python train.py --n_layer=9 --d_model=512 --n_head=4 --n_kv_head=1 --head_dim=128 --d_mlp=1728 --vocab_size=32000 --activation="geglu" --norm="rmsnorm" --norm_place="pre" --norm_eps=1e-06 --positions="rope" --rope_base=10000.0 --rope_fraction=1.0 --qk_norm=false --attn_scale=0.0884 --bias="none" --tie_embeddings=false --parallel_block=false --init="normal" --init_std_qkv=0.0192 --init_std_o=0.00453 --init_std_up=0.0192 --init_std_down=0.00247 --optimizer="adam_atan2" --lr=0.000714 --beta1=0.9 --beta2=0.95 --weight_decay=0.29 --lr_head=0.005 --grad_clip=1.0 --warmup_steps=241 --schedule="cos" --final_lr_fraction=0.03 --batch_tokens=65536 --seq_len=512 --doc_mask=true --train_tokens=479800000 --steps=7322 --dataset="wikipedia_en"
Each number is 128 + 24 x the weight over its row's rms, rounded and kept within 0 to 255. Layers, rows and columns count from 0. The size above them is the row's rms in percent of the matrix's.

# layer 6 attention query, 512x512, rms 0.0352, rows 0-10,128-138,256-266,384-394, columns 256-383
size [ 41  45  58  63  60  64  72  62  76  69  86  42  46  65  70  55  58  58  62  73  68  63 158 195 167 111 126 130 104 141  98 125  94  71  88  86  78  94  79  93  84 102 101  97]
[[110 162 144 117 122 135 159 132 106  87 144 107 155 134 117 133 146 129 139 111 148  94 168 122 119 141 120 107  76 136 107 135 124 130 112 131 143 139 101 139 144 128 137 155  73 169 127 132 154 126 127 106  84 160 123 159 136 134 106 131 147 139 175 127 144 189 103 124  86  91 150 110 156 118 122 131 129 105  97 135 104 131  94 137 100 163 137 135 121 173 130 148 110  93 139 161  86 112 123 133 123 117 104 161 101  85 139 103  93 117  98 129 143 161 135 123 106 104 147 143 142 155 172  88 105 102 143 135]
 [105 173 156 124 104 118  90 124  80 128 139 108 156 167 146 143 174 173 136 117 134 105 138  94 123 100 111 140 105  91 116 143 116 129 128 144 132 127 189  96 134 102 105 161 142 135 115 124 147 116 168 155  99 115 100 131 110 101 104 109  99 133  98 139 127 137 132 163 126 103 116 151 101 126 170 121 122 118 124 163 132 110 118 162 101 132 105 143 115 157 129 142 115 135 115 140 118 123 140 128 157 106 127 145 158 106 100 106 104 133 115 136 131 123 131 150 149 126 167 170 116 131 106 108 120 145 137  81]
 [100 220 187 158 104  94 114 159 116  89 139 149 153 119 143 165 174 142  80 101 141 130 151 127 143 111 129 134  66 140 123 152 135 143 156 126 133  90 157 132 132 124  83 187 136 165 125 152 161 150 132 145  67 111  80 145 124 115  86  95 120 154 171 140 113 190 119 118  89 153 129 149 105 135 118 142 110 174 121 185 116 111  92 137 128  99 125 151 108 182 108 158 139 144 100 146 114 139 109 129 179 104 111 124 144 127 108 145  95 130 130 158 171 135 123  76 157 136 135 157 125 130 127 106 131 125 114 108]
 [146 138 126 140  98 116  77 116 109 167 102 103  97 112 137 126 126 182 135 109 131 131 134  87 136 102 148 139 130 130 133 107 126 134 105 136 100 124 160 114 112 134 100  95 160  90 122 173 157 133 178 175 125 133 111 164 130 105 104 144 103 124  93 124 141 101 145 174 164 121  76 180 107 149 132 116 149 142 162 168 133  82 155 153 131 109 102 121 121 111 142 108 125 158 145  92 124 149 117 140 133 103 163 106 164 179  94 144 158 148 130 111 123 130 137 158 136 167 134 145 129 118 127 135 149 151  81  86]
 [125  73 141 104 143 166  88 129 147 181 127 127 104 144  75 138 105 128 132 153 149 131 113 111 122 154 150 129 158  88 140 104 154 147 155 132 140 112 107 134 113 129 174 132 177 110 128 103  88 109 100 163 179 111 139 117 126 128 138 133 146 151  60 131 115  77 124 121 141 144 123 119 148 130 140 121 144 129 130 144 149 129 120 124 128 124 133 130 143  75  97 122 134  82 146  93 148 137 150 106 120 149 149  47 127 133 110 111 146 138 111 132 118 127 113 135  83 134 129 125 129 102 135 101 137 153 143 133]
 [115  90 125 108 160 158 177 153 119 142 132 123 103 156 130 123  92 102 124 109 131 120 159 142 111 164 108 148 140 111  92 121 165 101 139  77 142 158  71 135 102 155 123 130 156 130 118 108 137  99  83 103 170 115 145  81 137 148 164 129 135 110 138  88 117 150 127  81 102 104 141  72 143 129 112 106 131 137 108 112 105 134 103 109 146 122 146 101 123  92 138 174 118 127 118 125 169 118 118 120  98 158 112 116  89 132 157 136  89 120 137 130 115 120 132 115 123  74 102 110 103 127 142 123 108 112 141 169]
 [126 154 146 158  93  98 130 145 101  78 136 109 147 108 119 115 178 123 129 120  68 145 158 157 179 127 137  99  75 160  84 148 120 133 101 125  98 108 128 107 145 146 118 192  88 153 120 157 127 117 119  74  84 137  98 170 144 112 120 141 115 162 182 162 148 180 122 142 102 101 114 128 130 125 130 124  77 100 126 121 102 128 144 120 130 166 124 179 141 184 129 127 118 147 100 142  82 119 120 141 135 111 134 165  89 139 127 126 131 139 126 149 131 147 113  86 127 156 111  94 149 136 137  90 129 104 140 144]
 [125 141 132 165 114  98  69 147 136 102 151 128 148 177  99 135 156 114 104 112 159 105 152  87 126  81 158 112 110  98 125 143 130 137 106 115 125 105 175 125 147 110 134 158 157 162 128 151 137 106 151 185  63 103  96 157 146  89  85 132 117 111 143 156 127 122 131 188 147  97 156 169 122 130 158 119 102 129 148 166 136 102 110 155 154 143 100  98 141 101 146 128 118 170 130 156  95 128 108 151 141 131 130 114 134 125 103 126 139 152 133 135 151 114 125 128  86 128 174 164 109 134 135 134 150 134 139  78]
 [122 109 100 115 118 124 192 118 108 126 139  72 116 173 132 126 110 144 123 139 114 111 113 179 131 168 134 127 129 109 122 118 109 114 136 114 151 136 109 177  97 133  98 122  96 102 120 109 116 137  81 110 151 139 130  58 148 119 178 112 163 102 162 127 119 156 117 103  75 117 114  83 118 138  96 146 152 125  88 100  86 197 153 119 170 174 152 126 163 115 153 168 139 148 147 131 137 138 109 116 103 150  93 145 123 103 116 143  80 126 157 135 116 136 117 123 102  78 124  98 148 127 147 126 116 108 163 140]
 [168 176 169 149  81 141 134 116 111 106 117 115 116 141 102 167 143 139 129 108 115 164 144 110 123 138 110 112  57 135 142 140 123 123  68 158 128 125 120 134 135 124 133 154 107 136 142 174 147 139  99 132  80 112 113 156 142  86 104 104 111 123 165 136 149 164 173 151 114  76 146 123 126 170 139 114 123 161 131 122  85 112  84 162 113 118 106 123 139 139 126 179 131 156 101 149  86 112  90 145 160 144 116 147 115 103 107 121 115 145 164 112 162 143 140 114 169 137 161 153 122 115 115 138 134 123 119 132]
 [108 123 113 109 179 158 112 117 159 180 159 103  99 114 122 105  83 107 156 121 159  83 144  91 100 130 119 155 168  94 126 137  97 161 139 146 123 150 139 171 101 109 153 107 181  88 103 126  97 110 142 158 150 154 139 127 110 122 123 102 155 111  99 113 122  64 149 150 146 137 121 118 134 151 121  95 156 108 147 143 173 127 118 171 146 132 103  80 119  96 118 142 111  94 162 130 189 118 156 115 135 111 149 103 161 123 136 120 137 129 132 144  93 142 172 120 108 125 115 170 115 140 118 126  93 177 140 127]
 [134 152 102  98  91 163 140 160 144 124  96 158 161 132 161 121 141 135 105 143 135 112 147 132 134 164  70  95  78 140 131 124 133 103 155 142 123 134 109 110 147 112 132 114 168 102 141 132 116 147 162 183 115 109 142 108 106 151 155  61  96 136  75 114 133 156 141 104 158 125 104 112 115 111  89 144 147 162 141  89 126 128 121 168 161 140 125 146 132 101 182 134 149 189 143 121  98 166 129 140 131 144 139 120  67 157 164 128 174 106 145 121 129 142 156  84 101 113 110 106 150 130 121 121 101 144 110 112]
 [100 163 158 156 145  77 116 112 119 110 131 129 114 108 102 124 115 164 111 138 156 118 143 126 152  72 135 139 167 160 126 146 122 123 162 106 111 133 118 137 127 163 115 138 102 152 147 127 133  74 120 129 110 129  92  85 121 129  96 177 144 137 205 141 148  87 100 121 178 119 146 135  77 128 128 137 137 125 139 180 129 115 158 113 119 136 167 138 115 205  96 109 163 133 108 105  95 159 148 113  69  79 130 136 107 103 108 153 103  97 135 140 117 122 134 127 138 126 123 140 107 102  75 102 166 120 166 132]
 [126 168 148 153 128  95 121 113 108 123 142 130 119 122 113 124  80 163  85 124 149 122 122 134 179 103 135 105 121 165  88 150 125 117 128 130  80 165 151 109 151 153 128 168 130 155 159 159 113 113 140 131 129  75 105 120 118 112 113 169 119 139 113 148 122 116 101 131 136 145 120 121 102 127 112 138 127 135 130 135 121 123 143 110 125 158 122 140 130 163 141 135 208 129 118  78  95 151 147 129  62  91 110 145  95 138 104 139 117 120 157 129 139 129 131 112 143 120 127 128 101 110  73  94 152 127 133 141]
 [104 149 147 143 151  94 111 124 144 159 153 123 114 113 113 126 156 133 132 162 162 118 125 151 113  89 159 137 184 136 166 151 116 146 108 129 112 103 148 113 118 152 121 147 164 171 124 152 114 114 118 121 121 142 126 133 164 142 102 162 158 140 166 126 138  78 116 115 143 125 162 135  74 134 155 109 117  77 131 189 127 120 142 126 110 138 140 116 121 158  72  91 150 133 145  84 126 101 118 111 103 111 117 158 176 104  84 120 129 135 100 145 138  92  84 143 163 119 142 131 118 152 133 119 181 127 147 140]
 [162 102  88 112 184 158 130 114 152 159 107 126 130 126 100 146 129 129 150 131  97 134 145 177 105 164 120 115 164 122 124 102 127 145 126 120 152 128 132 133 111 152 150 114  84 130 117  75 109 129  74 107 130 118 144 174 126 144 140 134 125 101 178 130 131  91 145 163 114  96 115 149 125 113 128 155 121 113 106 144 157 133 111 151 117 106 122 117 119 132 120 141 145  81 144  95 201 115 124 121 163 139 125 106 154 127 120 155 137 159 128 117  93 153 122 169 105 158 113 155 118 139 134 165 108 127 111 103]
 [144 104 105 100 109 179 122 131 149  98 118 169 130 138 186  78 116 123 102 129 142 145 124 107 131 171 115 154  66 101 122 135 112 114 114 134 139 150 123 122 147 105 107 108 143  89 153 132 101 182 140 124 134  92 166 118 128 134 145 108  93 102 128 118 109 179 154 131  89 180 141 133 163 134 141 155 124 164 130  84 112 123 128 130 118 128  84 154  89 109 201 154 117 140 144 135 146 176 115 132 141 179 124 128  81 132 139  98 129 104 150 123  84 131 156 118 136 130 159  75 129 109 151 155  74 135 102 147]
 [168 145 151 140  99 144 139 138 135 116 129 132 155 144 150  88 130 112 128 126 130 155 114 122 124 156 107 154  58 125 102 156 153 125 162  95 141  92 139  86 147 128 135 113 127 124 107 145 130  98 146 132  96 167  94 134 145 116 137  51  90 153  85 160 138 128 147 106 124 136 125 125 163 108 107 115  99 151 148 104  92 123 124 110 122  98  72 114 131 115 145 102  73 140 170 166 102 171 159 140 122 155 101 146 101 155 113 119 129 124 148 104 184 109 182 115  89 138 100  80 122 134 108  96 111  94 133 151]
 [112 165 153 151 151  80  90 122 108 150 127 113 117  86  97 139 129 155 118 163 140  97 117 101 122  91 152 112 152 146 176 150 108 142 111 155  94 123  76 107 101 164 106 155 136 140 117 139 131 107  96 110 102 142 127 112 180 129 116 175 135 121 147 135 165  74 125 123 188 133 129 126  85 127 104 101 121  62 145 145 169 150 202 145 116 148 143 112 127 131  63 117 170 118 126 103 135 124 130 125 104 164 107  99 160  96 113 100 101 182 125 126 120 106 125  93 102 110  93 156 123 140 121  88 178 134 153 129]
 [150  70 138 117 138 141 136  94 136 102  97  98 118 140 146 135 158 157 129 117 119 129 132 159 118 134 131 120  87 116  92 121 131 129 139 123 128 139 109 120 118 134  96 150 157 126 130 130 121 123 149  99 105 122 143 138 114 127 179 139  95 157  94 121 109 183 164 167  64 121 117 103 168 160 105 191 152 153 138 106  70 136 134 131 130 133  97 145 133 114 173 147 130 123 105 158 109 181 121 116 133 156 115 126 100 120 171 145 136 147 129 109 133 155 194 140 110 111 111  87 143  84 108 121 115 135 152 162]
 [124 126 127 152 125  68 130 143  84 136 155  96 128 148 124 163 138 113  79 188 155  97 110  90 156 106 133  85 161 165 153 172 146 119 163 121  89 134 143 118 150 135 131 141 132 146 140 151 158  81 126 143 154 129 134 128 103 152  93 141 142 143 129 100 132 130  90 137 149  88 109 125 119 139 140 107 120 122 147 178  89 119 139 125 126 146 175 168 134 120  96 104 162 162 100 140  95 164 121 101  93 120 130 122 141 147 118 165 126 136 137 104 131 150 133  98 131  81 124 130 120 126 121  88 178 134 154 103]
 [103 106 138 129 146 112 105 134 162 164 172 149 109 118  78 125 151 160 157 145 127 115 102  97 139 117 142 148 197 132 166 132 116 111 142 137 105 159 113 132  87 166 122 103 122 109 145 106 108  76 122 102 168 130 125  96 117  86 137 145 166 129 152 113 136  97 112 114 154 102 127 120  75 120 143 114 117 113 115 121 177 133 154 130 144 180 126 133 158 158  64 129 160 111 148 100 126 115  98 112 130  46 141 129 146 123 128 121 116 109 142 129 112 114 103 160 169 143 152 150 125 142 115 154 151 140 131 117]
 [144 128 178 108 127 131 149 166 117  85 124 140 145 144 113 145 105 157 157 144 107 137 115 102 168 147 116 116 107 170 153 102  77 114 109 103  81 137 107 132 144 147 116 167 104 132 127 143  83 161 183 138  92 135  77 145 122 102 158 152 123 167 136 178 131 126 113 117 124 113 166 129 132 135 126 152 100 160 140 153 130  73 142  98 160 152  96 148 164 182 135 118 106 151 167 139  95 120 101 137 109 111 152 133  84 134 164 129 119 130 154 147 152 126 143 122 107 131  92 148 159 130 134 150 125 117 107 154]
 [112  90 171 136 139  95 124 123 155 114  83 117  88 118 172 119 129 105 127 139  98 138 123 152 156 150 118 123 112 137 140 142  86  96 119 120  84  96 148 166 161 147 124 136 132 141 148 157  86 133 165 131  93 145  95 118 162 129 166 135  97 151 148 181 173 128 114 109 130  86 147 135 116 120 148 104  88 128 169 132 137 109 143  88 193 151 130 149 155 127 139 125 139 120 134 107 132  88  98 141 101  92 138 113 155 160 125 152 130 108 155 116 164 122 108  91 138 125  93 111 111 116 120 166 142  95 131 134]
 [128 151 189 132 119  97 149 180 118  99 117 130 108 146 124 134 115 140 134 155  91 136 113 103 164 141 102 115  91 162 156 126  60  93 106 109  79 111 117 146 152 169 113 150 131 116 146 170  98 158 176 117  87 137  74 136 141 109 128 132 118 172 118 175 151 124 118 117 121 104 165 142 123 119 107 136  92 167 190 137 120  73 115  88 175 155 110 137 161 146 137 108 110 126 171 123 103  96 106 135  96  91 141 117 114 110 151 143 102 131 161 146 154 133 122 111 126 146  84 119 151 131 135 159 135 111 102 155]
 [102 106 148 139 160  97 111 103 163 132 100 112 109 106 149 128 123 115  97 129 118 134 129 130 146 155 150 141 116 143 141 154  99 102 102 125  95 108 162 187 154 141 125 125 143 135 124 155 124 121 167 150 119 147 116 142 153 145 162 112 105 147 132 146 171  96 115 100 153  91 158 137  88 106 145  81 105 122 156 147 133 123 158 111 205 120 114 125 124 124 103 139 150 129 116 101 173  99 145 115 120 102 118  81 178 131 109 136 118  88 130 129 176 142  89 102 129 145 110  97 104 109 122 161 139 122 141 129]
 [117 142 112 160 145 146 107 118 147 160 113 110 141 159 177 109 130 108 117 113 147 137 167 119  95  81 163 140 131 122 102 115 150 131 174 153 157 119 149 116 108 142 140 121 156 112  91  98 135 113 116 154 138 133 165 124 119 146 106 103 117 102 127 112 115  94 166 169 122 114  96 117 112 100 121 118 136  70 139 134 123 161 124 131 104 147 137  96 107  71 129 145 172 130 110  76 157 152 141 117 182 147 126 127 148 121 102 131 142 130 103  92 121 136 117 156 103 104 170  87 109 125  97 154 122 135 117 104]
 [156 167 112 122  93 148 131 102 105 132 154 141 162 121 130 142 161 147 127 119 190 121 155 125  93  95 123 131 121 107 110 142 156 139 151 147 165 168  90  93 119 107 147  78 118 144 133  87 169 117 108 100 143 117 144 112  89 139 107 147 114 115 132  37 103 132 136 144 106 144 101 116 166 166  92 130 162 133 107 113 119 164 101 148  56  88 160 112  76 140 145 153 161 120  88 158 141 167 129 118 159 165 114 110  90 112 127 104 134 144 108 154 105 110 125 177 141 118 151 130 138 137 117 108 110 124 122 114]
 [173 122 124  73  94 130 139 157  89 121 157 130 142  98 146 137 153 132 126 134 144 131 125 116 121 136  86 135 111 132 128 142 111 162 125  89 129 124  89  95 107 143 138 141 105 162 163 149 116 164 128  80  82 114 114 115 110  80 140 196 131 171 125  98 129 178 117 103  95 157 128 117 134 149 105 128 135 141 124 138 123 152  78 109 128 120 131 128 147 188 142 152 134 135 139 155 108 134 121 146  88 149 140 140  99 137 130 103 147 183 109 188 113 119 134 147 150 122  95 131 147 158 116 125 111 101 132 152]
 [141 124 199 141 135 111 142 175 111  96 105 135 105 150 106 141 124 136 110 151 126 143  81 107 173 185 110  76  87 163 159 141 101  89  92 127  88 115 114 162 127 178  91 184 124 116 117 194 129 159 155 120 102 111  45 167 154 119 140 143 120 176 127 163 146 129 137 116 122 122 174 170 114 100 124 134 110 145 156 132 116  77 132 114 144 126 104 158 152 149 127 101  80 126 159 142  92  85  96 156 127 122 161 119 122 112 133 143 113 146 143 115 167 139 106 116 128 140 101 130 145 152 134 162 136  99 126 113]
 [134 130 109 143  89 119 139  71 137 143 129 124 126 157 180 156 190 124 133 113 164 145 166 138  99 121 149 111 159 112 112 132 146 119 135 100 145 133 121 137 118 116 180 104 114 145 133 112 128 106 122  91 121 135 138 138 136 134 136 118 104 138  89 107 129 188 119 165 140 138  96  95 173 147 118 112 141 134 119 104 113 154 108 117 119 100 170 141 107 136 133 117 152 100 106 145 124 143 180 125 125 149  93 153 111 112 117 133 137 106 170 136  93  98 160 142 155 128  98 148 111 137 125 108  87  99  95 167]
 [122 116 147 123 105  81 147 121 111 123 118 137 103 146 106 124 124 155 120 132  93  99 112 145 146 129 101 119 135 140 121 153  90 127 112  86  89 154 115 119 150 131 119 116  75 143 237 142 171 130 122  83 119 123 112 109 133 112 132 128 111 129 134 114 161 153 121 103 125 140 147 142 118 142 122 122 116 172 178 143 129 143 130  98 113 157 120 151 136 129 112  99 158  77 133 144  86 133 125 116  90 137 140 153 118  95 157 154  93 196 143 165 153 140 149  96 143 150 105 152 135 140 116 104 128 120 132 116]
 [ 82 113 145 127 165 122 114 115 127 117 136 118 103 124 106  88  97 155 121 145 121 119 121 136 157 148 151 124 131 125 130 164 110  93 157 140  96 114 166 149 135 112  87 105 126 109 131 181 118 144 119 133 158 145  97 138 140  96 103 110 141 125 115 152 141 114 108  92 144  97 144 103  97 125 142  95  85 116 122 148 179 113 130 104 161 184 126 149 129 127 126 129 143  97 136  80 129 100 112 124 111  67 134 109 143 129 134 129  97 115 114  78 162 165 119 105 119 144 130 111  95 121 167 160 165 147 173 144]
 [140 123 139  60 150 144 146 140 140 114 127 155 118  95 111 124 145 184 137 147 105 114 110  91 154 161 102 147 117 143 116 131 121  87 140 114 126 136 126 114 110 126 142 136 105 132 114 129 107 143  99 133 124 166 129  86  75 153  97 136 135 155 100 113 117 146 125 104 131 167 168 140 127 141 119 185 141 171 131 100 112 117 134 130 136 150 109 157 134 144 117 130  86 131  93 106  93 145 136 111 111  96 114 108  86 196 159 115 130 119 123 112 136 137 153 113 122 131 146 138 134 182 106  93 105 122 129 131]
 [ 82 167 153 142 124 117 107 139  93  91 115 151 100 142 136 114 119 110 139 134 121 148 121 128 131 119 120 120 133 133 150 143 116  87 132 124  84 140 161 115 122 181 118 157 106 122 148 157 138 138 161 104 136 158  68 105 132 119 123 144 101 159 135 149 130 123  98 126 149 115 128 165  87 139 116 115 105 130 187 134 126  78 125 117 153 129 131 155 160 161 124 134 133 133 114 146 123 114 136 126  90  86 116 104 153 191 148 162 123 134 170 104 140 139 112 112 133 134  94 156 117 120  94 120 147  99 167 164]
 [124 124 167 108 120 106 150 134 141 111 112 128  78 145 116 101 150 152 102 139  68 135 108 139 145 139 129 117 126 145 120 156 104  80 137 132 108  95 140 141 122 165 111 133 122 143 144 144 109 163 140 113 111 140  72  89 124 132 123 136 121 160  97 151 138 137  83 118 138 115 152 134 115 141 129 128  93 154 180 103 124  94 129  89 177 138 133 163 158 165 134 147 106 129 158 138  92 114 154 109  92 115 154  94 141 174 114 167 121 146 155 120 155 158 125  68 147 136  81 151 137 123  85 128 140 129 161 168]
 [128 209 100 197 138  84 108 142 104 137 135 128 144 147 122 117 120 114 114 109 158 116 127 122 121 112 152 140 111 144 184 131 133 147 105 143 142 128 122 136 135 139 111 140 125 145 150 189 195 138 151 140 127 148 126 146 139  95 161 159  93 127 161 119 121  80 109 147 176  92 110 119 106 118 147 106 141 106 116 143 106 145 132 129 124  83 144 101 141 138 132 129 126 153 132 136 183 106 121 114 113 122 114 180 165 126  81 110 139 134 156 117 122 130  89 139 146 102 116 156 106 130 125 135 164 112 180 136]
 [117 157  88 175 124 143 119 106 115 151 105 104 173 114 151 133 132 126 134 129 134 117 167 109  99 100 168 115 138 119 109  82 129 173 142 149 151 144 156 120 144 102 115 109  86 106 126 103 130 130 100 102 125 110 154 150 134 139 124 102 160  99 152 154  95  90 163 148 132 140 115  91 129  62 178 114 143  88 106 157 120 167 124 126  81 134 148  81 121 110 101 140 169 125 121 108 149 177 115 138 127 141 149 164 127  58 100 129 124 128 136 129 121 120 146 152  87 127 156 107 128 125 162 135 132 136 110 110]
 [134 107 105 113 150 141 142 118 127 146 141 112 161 139 105 105 160 152 147 131 158 112 130 143 122 128 112 134  81 121 141 146 155 125 147 123 172 135 109 138 104  92 133  80 107 108 138  89 131 101  87 158 123 121 175 121 103 143 140  92 140 125 110  82 113 178 112 122  85 144 165 103 146 189 103 137 162 165  84  59 123 152 119 121 116 130 111 137  90 131 175 152 132 131  72 121 114 165 137 130 117 129 118  89  92 143 147  89 119  98 118 142 111 107 139 121 128 139 157 102 129 127  97 125 118 137 137 131]
 [165 102 164  81 126 116 173 122 137  82 131 114 130 104 178 114 150 104 127 159 123 153 131  99 160 156 110 114 100 119  74 121 108 110 119 137 110 103  97  92 130 142 145 144 124 162 132 143 108 120  98  87 100 158 144 104  71 111 143 162 107 141 127 126 143 184 123  78  88 148 140 137 153 147  82 167 114 123 123  93 136 123 113  97 158 143 109 127 147 152 115 178 123 122 162 126 113 126 148 150 112 106 142 126 112 183 110 106 134 158 124 125 131 142 110 104 130  95 123 102 126 144 105 121 148  80 139 153]
 [109 159 164 148 152 105 127 153  74 128 111 157 102 134 109 117 164 133 141 154 118 140  80 113 144 120 145  87 126 155 134  98  74 126 103 150 101 136 143 136 140 156 103 180 155 137 113 205 128 117 143 133 110 126  57 160 147 124  77 141  88 140 141 142 135 102 126 157 157 102 118 154  94 114 146 140  78 124 177 144 121 106 175 142 119 148 134 137 136 140 119 104 110 107 135 129 105 115 153 155 126 115 122  94 165 142 133 155 138 124 124 112 158 138  91  99 109 131  92 138 120 159 140 118 156  86 127  99]
 [140  78 139  86  92 157 132  73 123  97 145 120 113 140 146 129 180 141 148 123 124 133 122 107 158 150 112 115  79 128 109 144 166 106 123 132 141  76  98 145 121 167 140 129 116 138 116 108 115 110 111  98 106  97 140 122 141 156 102 122 130 163 134  83 132 207 106 102 101 126 174 156 151 180 130 144 150 170 123 101 116 125 115 116 110 124 143 191 104 148 172  97  95 103 103 130  70 106 130 127 125 124 134 103  78 176 161 112 110 127 127 152 114 112 131 101 147 129 132 139 141 167 147 132  99 117 112 110]
 [106 137 161 120 146 105 113 159 119 109 121 160  99 150 135 141 170 118 113 134 122 145 122 116 159 112 128  95 116 162 134 142 129 103  86 147 108 119 149 133 122 167 137 159 135 124 119 152 142 128 130 101 143 144  89  98 146 159 108 133 119 152 129 139 156 147  85 140 151 100 157 144 103 136 150 138  79 172 164 134 123 122 149 127 140 136 127 180 150 160  96  76 139 109  99 108 112  94 140  96 113  99 118 128 140 151 124 126 101 160 162 139 144 129 106  99 144 160 107 151 165 140  96  95  92 138 110 128]
 [132 123 116 167 170 140 115 140 129 179 161 114 144 170  92 121 134 118 140 132 140 111 122 134 105  93 115 157 170 131  99 196 110 126 166 138 122 145 176 142 128 137 137 112 142  98 121 142 113 122 154 139 182 160 142 104 138 108 121 131 135 138 117 137 107  74 138 164 134 135 124  74 103 146 158 112 160 111 123 154 158 140 140 132 102 140 134 105 156 134 146 104 122 107 163 131 147 137 117 124 125 112 161 162 152  86  87 122 138 159 123  96  87 124 160 117 131 136 129 169 121 105 135 153 116 162 160 108]]
# layer 6 attention key, 128x512, rms 0.0322, rows 0-9, columns 256-383
size [ 72 131  74  87  73  68  79  68  76  87]
[[117 131  78 135 136 121 119 151 130 166 148 109 109 177 141 125 126 114 133 163 134 137 150 147 116 103 128 155 119 135 137 126 118 178 142 130 136 118 109  98 122 147 154 133 121 147 127 121 106 155 116 154 150 131 148  83  65 107 128 134 150 110 160 113 118 141 152 145 118 139  90 130 147 105 120 140 138 136 120 131 107 145 136 137 114 152 103 139  86 154 122 124 128  94 118 116 118 101 161 122 138 134 105 185 126  89 158  59 114 151  88 135 101 120 159 120  94 115 120 118 126 134 151  86 125 175  92 127]
 [151  98 160 111  90 141 169 156 122 113 119 147 113 112 128 152 137 129 126 127 114 151 119 139 155 159 115 124 140 174 145 148 115  88  90 111 101 129 103 156 156 154 132 134  99 141 160 149  89 152 150 128  91 122  78 137 133 118 151 160  96 148 141 129 161 166 114 101 141  99 152 169 150 159 129 132  96 148 115 116 128 122 107 127 138 146 141 137 169 156 169 108 136 135 139 114 129 119  99 149  98 138 177 102 105 163 162 149 157 119 153 115 146  96 112 112 155 146 106 127 143 128 108 169 115  79 115 147]
 [117  43 142  89 171 192 133 120 128 124 144 163 122 117 143 133 107 101 152 173 151 127 148 131 120 159  96 113 158 126 158  83  99 140 137 136  95 144  86 137 104  99 150 111  93 139 136 150  79 125 119 147 124 152 137 109 115 116 165 167 160 109 106 138 146 112 170 115 142 157 126 114 142 140 124 155 133  88 124 126 102 137 135 110 150 150 102 140 157 127 127 104 132 108 152  96 122 143 118 136 145 117 162 104 121 129 134 137 159 140  90 136 155 137 144 136 108 138 134 112 126 149  97 122 150  93 133 131]
 [132  94 193 144 113 125 143 119 120 130  86 173 102 117 146 138 135 128 106 131 110 138 115 136 154 123  77 126 123 166 146 152 102 114 126 118 106 135 103 125 162 147 125 110 116 122 163 128  81 156 154 103 114 122  80 125 148 126 143 127  99 139 148 128 136 150 122 148 136 114 124 135 124 153 162 146 110 146 129 134 122 111  86 111 141 137 139 149 169 151 174 133 156 113 152 133 154 129  92 128 107 112 150  89 108 128 159 157 122 140 139 138 122  60 131 118 169 127 127 139 134 111 120 152 103  87 118 139]
 [161 129 100  83 111  95 119 120 129 126 103 109 127 141 145  80 114 114 123 144 106 142  74 160 138  99 100 141 152 130 117 151 113 155 141 136  92 119 128 115 152 107 150 115 176  66 160 129 125 133 154 162 117 108 103 115 154 101 127 133 123  90 118 146 113  90 138 126 105 140  90 146 123 122 154 100 146 145 135 139 144 107 142 120 141 128 142 143 150 116 117 147 102 170 188 153 101 112 135 138 114 114 104 181 155 143  98 121 116 143 123 101 116 142 129 121 188 138 122 147 118 109 110 159 119 124 156  80]
 [123 209  96 168 138 100  88 150 132 152 123 135 142 153 109 155 149 134 128 129 116 128 146 111 123  79 168 127 133 111 108 111 171 131 158 147 141 124 119 106  83 147 171 137 132  99 103  92 146  99 126 121 111 131 188 119 147 128  84  81 169 118 134 114 121 105 127 182 137 154 114  97 105 115 139  94 126 110 121 109 119 121 153 157  67 126 113  83 104 125 131 136 119 143 115 118 148 139 142  71 141 113 122 163 127  99 101 125 136 135 117  83 115 146 103 155 114 133 161 113 135 127 153 117 109 173 100 116]
 [ 81 128 114 138 138 112 125  99 144 138 165 165 159 153  93 139 161 184 115 103 153  90 158 135 144  70 135 134 140 109 125 118 137 165 153 146 159 120  68  83 113 125 117 120 110 111 156  87 134  98 107 118 150 160 144 118  73 111 110 105 153 112 100 128 144 123 114 126  94 140 111 114 126 130 123 158 125 130 121 122 148 142 107  98 113 147 149 140 104  93 121 160 115 103  97 143 128 140 122  69 114 108 102 129 126  92 182 101 106  46 128 163  85 110 154 131  87 111 167  96 152 100 143 109 171 146 120 120]
 [ 92  88 156 102 124 123 162 136 134 152 128 136 132  94 152 158 129 144 126 139 134 132 184 160 149 136 122 159 158 151  97 149 115 118 123 118 132  93 100  97 128 145 140 107  58 155 160 111  71 153 113 129 151 171 116 133 102 133 129 148 118 133 129 163 126 127 122  81 151 157 140 128 114 163 129 134 108  99 129 113 154 122 114  94 172 146 109 152 162 144 128 122 109  69 116 116 136 103 125  95 111 120 145 108 103 154 155  98 138 139 175 169 145 107 112 133 136 125 116 125 134 152 124 139 144 128 126 117]
 [194 130 115 136 164 124 149 132 135 109 125 140 129 139 125  87 103 118 140 146 163 107 161 142  86 129 139 142 133 102 166 116 113 131 147 131 168 150 163 139 124 109 113 109 160 101 117 122 129 134 123 129 140  87 134 161 118 132 101 119 149 127 120 145 125  90 165 101 119 136 112  87 141  93  89 141 135 101 117 113 166 140 181 151 100 110 116 124 121 133 129  95 118 172 151 131 122  85 115 169 160 105 151 179 122 103 110 123 140 120 105 132 132 155 118 144 108 135 145 136 124  77 137 122 137 156 103 164]
 [120  97 141 134 140 104 130 134 121 105 156 118 116 137 122 137 146 133 153 156 130 129 157 140 150 150 141 110 134 105 115 126 139 136 130 141 109 113 147 161 109 160 155 155 146 177 127 149  94 117 119 118  93 148 127 137 145 164 152 109 159 165 133 160 158 148  99 173 156  66 159 120 146 134 138 155  86  76 134 150 105 141 109 114 149 134 135 146 137 163 141  73  92  96 112 127 120 108 140 114 145 156 125 143 101 153 128 143 188 115 149 180 110 138 119 117  89 110 125 133 129 160 135 111 133  85  90 138]]